config.yaml
n_layer: 16
d_model: 192
n_head: 6
n_kv_head: 1
head_dim: 32
d_mlp: 576
vocab_size: 2048
activation: "tanh_gelu"
norm: "layernorm"
norm_place: "pre"
norm_eps: 1e-05
positions: "learned"
qk_norm: false
attn_scale: 0.177
bias: "all"
tie_embeddings: true
parallel_block: true
init: "normal"
init_std_qkv: 0.0366
init_std_o: 0.00646
init_std_up: 0.0366
init_std_down: 0.00373
optimizer: "muon"
lr: 0.0039
lr_mult_qkv: 0.5
beta1: 0.9
lr_head: 0.00298
grad_clip: 1.0
warmup_steps: 200
schedule: "wsd"
decay_fraction: 0.739
decay_shape: "linear"
final_lr_fraction: 0.05
batch_tokens: [8192, 16384, 32768]
seq_len: 1024
doc_mask: true
train_tokens: 193300000
steps: 10849
dataset: "wikipedia_en"
Each number is 128 + 24 x the weight over its row's rms, rounded and kept within 0 to 255. Layers, rows and columns count from 0. Numbers have three digits each. The size before them is the row's rms in percent of the matrix's.

# o: layer 2 attention output (transposed), 192x192, rms 0.0646, rows 16-31,48-63,80-95,112-127,143-159,175-191, columns 144-191
# v: layer 2 attention value, 32x192, rms 0.0552, rows 16-31, columns 144-191
# up: layer 2 MLP up, 576x192, rms 0.106, rows 0-2, columns 144-191
# down: layer 2 MLP down (transposed), 576x192, rms 0.0515, rows 0-2, columns 144-191
o143 076:157158109161134125163117130111153137153105138143124181100106147136121123191116123113128118133160115147089125115139121114114126092093169092101163
o175 145:120130118149147152111151152114103119102148143100121093169128167116117141060110138110148140121097115119098138147125110125150100107119133140133140
v16 097:128071102140104106150134104106143136149108107108156112134174151108109115133117169123132117144150161108143136095111135145154162119158119149162158
o16 100:149121105141111113167143087198154094132108178127114147185120154087154151123123145122173113100119144122143139140137104148131114127117134148125141
o48 083:127147099084133123125128140157099147119125128137068138152128138134105116119136081112091142139111138147138184130129106136122120073123075116106156
o80 081:150118184090147135111146153126098156159128118105160119133098105106141152108113102108122120103067120118146150156083131147141095170100114151092118
o112 083:091135124131135103136107133122100163108130159092122145128081114133093132126073085142161094147094114117147135125131097124115127161112160106185142
o144 093:122151125126139134116105112123114114125108096103089120180108149138152120111087118154107159126120126101126113123132119085109112150119143082119143
o176 147:131116155150123155138142076114072123126112148148112133147126131167158102130180118142158178135143110090086121114120115133145132109126134144130149
v17 089:134127166123112103107174119073155150143154122099133151172114121141133153145092157130133111124154099096145128162097158122110100132100135152110147
o17 099:105083125135119129136108135170157140155140152126125153172110123122129120126120131140168143158118109125100172141159114113102119167149145105145124
o49 086:138142157158155154162084123141136138140133112126126092105166119085125084112117135118153104132136145147131115107128128148146125114133164168190146
o81 090:135131137140098142145110104120111158118086149147126105148147138103178122126137084187143119097162161129119172113123113146122134180121130135128104
o113 080:104113137115115169084126120145130096134152138138159103116106140164176128137144121109116122165128144112151102104142152129100096082124122127113131
o145 083:086174086133129116114123149093123113142135113138122147107123108137079115166148135099089141135160139150104144122156111109075134132135120127168143
o177 122:145115091116136095090118178143094113121108111151114156167091106129110166132125128110141118143137128167115160182109122119137166142122157166100125
v18 096:085101104140132088137110158120120131088137134163139084098136121129140141144131180183155153154119159129060138115123123139160116152135158138109093
o18 095:127161132094137136169156156122091169122123112149147113129132107067100153164155157138080153112124118142152149157129140114143161103134146154095124
o50 079:136071103123146154128117138181155092108119157069120147139111147143132128115168132098132178133116122156123105137125108105107127131157096110112114
o82 094:132132138116108134079119134116134137094103125079124174128121137200141109148131151076157134128125112104125100121119102131098157156149126144153117
o114 080:142115143120127135127125138169139120135126122197123162095130131063074117134113141144110136147109116137108167121159173134123133081115136156169130
o146 077:129078167118105132120136143116138131113128177112142149138132113099145115093116110150134124103113107146125103125139119126134111151118138119119093
o178 120:150160147117120111166148130129141101152096131131131162146133061089157158131138140196160139077131103154154104097121148115136185109104106087092155
v19 104:117104137142129140104106130141139134142102091152118148087081133147172129117160094078100151130130186124153069141164049127114089101111103123135176
o19 101:105151126196138115109150091108135142134163142134121076071139126177134137134158134136125146142144140139088063121119112169121154129118130110142147
o51 083:149132093128115105145120071089121190129134096092095117127143129066116133096115114148141114138152141120094164139091130103109115150111130122115120
o83 098:142124117158137138146100158155130132157160129137132105119132145139077115153117092162119124171071140174159103086147156091103145074142104132154101
o115 088:113132149165136095142132096132129161135147123094149117137127161141134153116097150140133115107171107139113130138121099163166119162156133105179128
o147 081:144133132173140135122139137160118115115147122073104105174113095125105130095092148151136079115121098117110171143062145124100163121164121108173077
o179 147:127126151148143085132160071096115107152147143171124144049133138163143100140190134096081147155122117161113130111142153153099166145142159138114122
v20 094:161155147160116102146140136112173144124138136101131085172109110125153120163082136145150123064146099170100109125113134184119136124158123129100157
o20 097:116144116080113117140107137159148132122080139144104144193147111107131141120114099144133115172121121102141185193114128099145108146141170116161146
o52 080:154095136075120144136112116130140157133119170101129125136151130148111114090117138105150145124093137137169165147135113127123114163141119149152112
o84 087:148129121091135129146121101103117122114109155121124157135130146107163155099157095131093106063113131110147124127095153162124120134134078168110085
o116 089:136111108123115140109158126123129087131132083114143100116147158204168142103146140124140117148143108138164083146130145099150080087120176121131124
o148 087:130170123105122098134117124096129098110128139133116202136163143154134141118116131151084136099155135164172118154149103117105117158145118149116112
o180 132:120145149096156089108133149165106144125100143174167135096108143117126144145115126095107112168153112139102142119086133106129118126107147127125138
v21 087:148150130179138140147114148111137159180076131120152131096106092117137119123081140123107137134118131143151121121153138126118123144145127131169104
o21 096:128167159135116098124066103082115084129113124098132104147148138113126107111129121119103145106106106092157125146140163069130152123142138150088120
o53 080:152111160121144081164146111127120158122163080120135091127152107163125131090133119095141141098110138128138144122149101134122163150096131082134156
o85 096:105096128127111087160111090127113134091161128087130112141111113105135149109120089102146126099114121139113110142115156146119138095098097123101152
o117 080:154081126142096105125106093089123140085156141096160109112108148116155130123148104138169093121145096119097108129145125122112115137140109144128145
o149 085:108125139074118122107127106120123129109156088127153080131136139082155099096116135172118132131121161174133127111079103097116131151131177144141119
o181 108:103106188096135118130109090149095159127102102130119131106113160143158112131075100147098150164117131118141150098109123111109113114142132147152124
v22 102:112156108150094110105135117093110093139110113114114146135095121091105139187118087102136128156132082163161139113131154128126140128118099121132166
o22 092:156122091097110122132157055087142108074126118153135139159143143161117129171132148119104154138169121173100093121158100155109128153155105128113092
o54 082:133160116080127169151115127120140132140157147169137143118128142125099118074079118114118093126166141122127125129152117117121113118095169122160122
o86 105:150172148084137138170142100141164158154111120178145103137145161091113150089132147123110122100125130143105168176153092142151100139117150118109099
o118 079:103100165119164084143122123108164123126126173124100172130134151138153128151064106113128123076133115132162118114135093130120138161137144157125165
o150 079:152138120118158139163149096182152076143135150116108106144140148155101117112143122136101121109171141094136122148165167100128118182135129114102166
o182 125:115117106176138097106099146096100150113137139162170155141143118159114122154170165074148144130132100136092161165139140150115163099179127141106142
v23 114:164163125141120132096142112118131143110119073161104191079134108164104162124101151103125101117142129099165147128153113124155101138127122119182139
o23 123:099115123159126110122108134099128133151129147127116098072143128191173140120132089117127151115178161108144166090132142134138108113106113134146162
o55 101:096117124133145126112124112082114129150162108135154110140125144117157115138169087115087097125127133119103123113065166123091123155087125173126129
o87 121:117141139184134135175109147161163101130126164120140096142130149110125106077151078161123104184098144130138105103149183113116131075134112124136131
o119 104:121138137143119126178126104108152181153080146080099097129126155144122163111092098131118131079150109120154157139098113117124180152156130078121119
o151 108:151135174132130148136138126199120136137112139154122097123128088151160086111134119075177098149076123131108140106117130137111153105124130176132113
o183 123:115119171173098129158142124115172118130141117106113112151115149116140145115131117186118169137124099099116110138119129151145143135150109151121135
v24 110:158097086093161138102114133088131141126133096128136099115105123131143128126089131127162110100134126105126159143134125112108132160115130100133112
o24 102:105134104168122145139130172114134139114121105124113169129139128178153127091115112139167156137133108116099107069132108137117119099082129134120163
o56 093:111148170155106088129103158078130119078159110172151135101141114095118144172131154106099114101112110107136097090109107132129090103113119150103135
o88 109:140178129151169089180136156119123105112119147129127127173103143099100185062141111131115149120118140095104131161119138110129087109103108117120138
o120 097:113167102088134135172108106107119164116135124113118165119124099148114131119097125145099155124137178166157136108113128141114171150179137148131135
o152 078:105132151139092115152098110151106155131114131110144162109121107155129140121120136092123133164142139115136165120165103120109103084145170118147128
o184 176:108111147102121155102125122179138130145128139134106081127138135147143126128154114122127119115118143142105106118152142114139121190106152079150130
v25 107:110093134096119076132142130120077150107140109108108152105115114107098193131076137121129134138169145118131149083089119129125185151094146146148160
o25 084:133084149197127147151155086145134112131107129096133118151106141116145122138153167123163108101186131157108113118130068129144113152129116155135090
o57 098:115115089141132158114105146172102079132095169145132131099076146130143137103140129129083124167105117142140153132096126107139071131136113078080111
o89 111:090143145134115140094131144133104124127110120123145127091152118168140078175170160104136151181095088142123161128146137097105164139148146188126104
o121 093:136126118123125108092091125138138107126120169159112151107126115125116124153155148108125143124159162142119159127137080147136142119138149178103127
o153 100:099094139168139121131093104132122114117117164133150072161125159113162136130140116134139149130137151121115124128104161154152107119136111108096117
o185 144:119101097155109158169123132139143153126114121117126132167113095089151140118129132150172139083138162121149110119145095170129144153109113126120129
v26 092:159112142102123158161168113117156114081116147112105163133097098112075162173132117138114173156153142131104142149096104129137117117110150088137134
o26 088:106134081149116156160143165129105196130136134143139128124090085145150127153108096127128165135142169138114171120099083142118126138092145117176129
o58 080:141107106115129121047093103119111111110129111150122107152109133159134109119135169142136108123117110090134123130108148122117101193143123147120101
o90 083:113114115135121114138145066098128115144140169102095171178147148122149135103149107130105108102152133084174139117168105111099138169163155145150153
o122 086:121104125136118099126130177152104085142154116152139100143138108191145101110116150113064147150125143134146110096081128138157110068109146143132130
o154 080:153091151139090115110093101132109156125142146094136141138174137154131134106163130091150126096160084123117141143151141181096134170148100149080114
o186 139:114176095141160139146133169095160164136139119128165183128112100113111133146102115135162113096114154125093126102116134130115129099101118131129138
v27 097:118141091124138137106074108171103089102113079098117153104136098136185102176195132096139118130120105114079104085123139114112154138109100118125162
o27 106:164146153136112130101162087081137119088164112135131123101133127112098100139138139115139118160145103124144045144118131135140203138188094170101120
o59 089:119134153149087121144134096123135126100135122146141089069116127103101130094110123138144135137108152145159119113120091115146114080131167119108138
o91 126:168183119100136121147136168150131133154100140166127078141090137106077162108139137120130158128114123148094142167124102119122085099096144098138115
o123 081:135088144131132141131129092127095124118122120125106151127119174106105133149117117147110126139113144177183137110134121118122132145175135162122152
o155 084:155120108144141148143151121142093106124124130154102101105106099133082150115112143132106092129130161129176136171141112127166138125138135080162119
o187 131:147124147096147109089128139115108137106132120151136129086186118111131109163169171092165111105170107121096149141146133149149163161139161098091126
v28 096:101116151095154086137166130113133084102107124147116131162157144086161144115154157162113109078134113122133106119126115156096121149127131102120132
o28 088:125138097147115154114144135143108159172133131073129151130103123149157148147150106140136175167129151134143176127091120140137124140100153132197117
o60 087:137133164128113122152107141135115138142109118087151105110136136135139149119134124129134141130120111117091143159111150124125169098136120174150121
o92 089:114123108136122121096129139137104130129142145113119140085124165112161125153145077114123147171163141118147137090099147142128115117135128183131138
o124 087:112132141134102142107155140140159095144135145162105089106165114144143131120161098107118149118113115122100105122104178159145152102105129140157115
o156 077:115115156160096094134138169109115159086144129126144133120089091155106162146126140115160151124133109161110139117123124138128147143164080208132134
o188 136:129116093121125134115117143151145124153126168148132129145117111131157064153100140166156149200168137164156108101107169123130125109142144138114105
v29 102:116102171116175126122107129088120154154136125114118105095113149141130138125115142104111114138092179143150110148088108116134099116156166134099130
o29 100:140147128138124114165180106155118173176093147122121094125128112163124118173127114125128164139098126097111151135144101118121119149125118092116153
o61 090:159121102156144134187133163138141116100121122097148096131125117105139129088156141124182114127139136129103131107105131099104154103111131131177141
o93 105:115091120157066120106123138126116159119112155119127156142143123118153102131115118133180128100134131143135153095180138145085160149113139150156132
o125 085:110155136196088151085129151126101133124147143112100120118113124146131123118128120129138148165114098118079127118134168168134142076135076127071149
o157 084:156134119159126111137151130117126117091109119106138132140126117126078118116123127144159132119137110138043128103111148137100137080121104117135105
o189 137:143121149122145122118128131139117125164134159111098174103128091096127157100130111119139096143142099176160124140158099142140139154129153110111136
v30 107:080114086085131114167131157169132121136123113144114135148165154142152158181161128164105149142123132158104098138117149124160135144128110147103141
o30 094:160148128081090131164159148139128151104131107142111102135108099056083161111149129095098079146082132130136071161116101108160150136151116127117131
o62 087:147110102148096170107162163125156057150159146095134129117125129104111069136120158168187137160116130137131123149148139117108134102147136133123123
o94 093:142150182096093141088140093133110144122138149110101138160154112137093155129110166110137164070140131102124127111136113164141120165143161109089121
o126 083:151175106162174134115142155146137105152132119163134148150152124097118085129173148126137111174085143118124095109135133120131083126101132142168134
o158 080:176110146130126106156153124084146122082140152079151147145110082115072121092117114133193155128121137123131117140152130108136122116143136056111131
o190 134:130130157147167138149129108158149168112126143169163179141113130145158148145157148106141135125137104100062130088132167128170146109139062138132161
v31 102:161137151122163162145144120133125161120138142118125100103115146153129135095148100161145136081128175111169152168174107090124101150117145098105098
o31 080:107184131130160118105103164107110131123136143143123065114115135164104107125149163142126141089115115097129136141098109141128120135147122111130129
o63 085:107117118130186114122105123121104124092153139143098155138121114106150202116139114116120139097106133103106113133137136151122124162124144104143137
o95 101:109072088160122115110120135096141122113175126111096134141130126168118129159105121102149110132128160151159093093144141090125161139149166140153138
o127 080:096136102125111095118113164127139149102133089128123090166153120161128170129140144126144135103157102075074145146121113131129133150128074141102128
o159 077:157122132120144112125101127128160137123149134131144159181165139078130118129126143099107104117137102135146074139083117194147149096133146176125112
o191 128:141170138113121145155133088126132117129153098106128099103168134127104118106091100156122096154116159149134116135116094094126090159129134094153135
up0 120:145112093077157139106099132128107123166119121141171139106146127120125165123103132158094108131132104166126085095107131139126090140156124102142129
down0 128:144114109138110119093113168121125100092132104113096125142127151133137132150112110168095144149172096130101077126102135143132137069107099135122103
up1 103:073111138122095115138143141154132099129088153098144143130103144107147121154155116106144146114120112145147130107168147140132144088122142110099108
down1 080:155165120134157135116104082105153114115149122183135103120161074125129131115100128138102133159132164110100113144048111118110115137104120153146113
up2 107:130105075145104123134130130104145113138096117141116094138121133114123152116112148182177165143124108137136119181159140138130125122127094129132124
down2 111:158123121071123169171128150147114116100142101128118119156127132118135124135151132096115134125131078098118117104164106115183142084112087132130169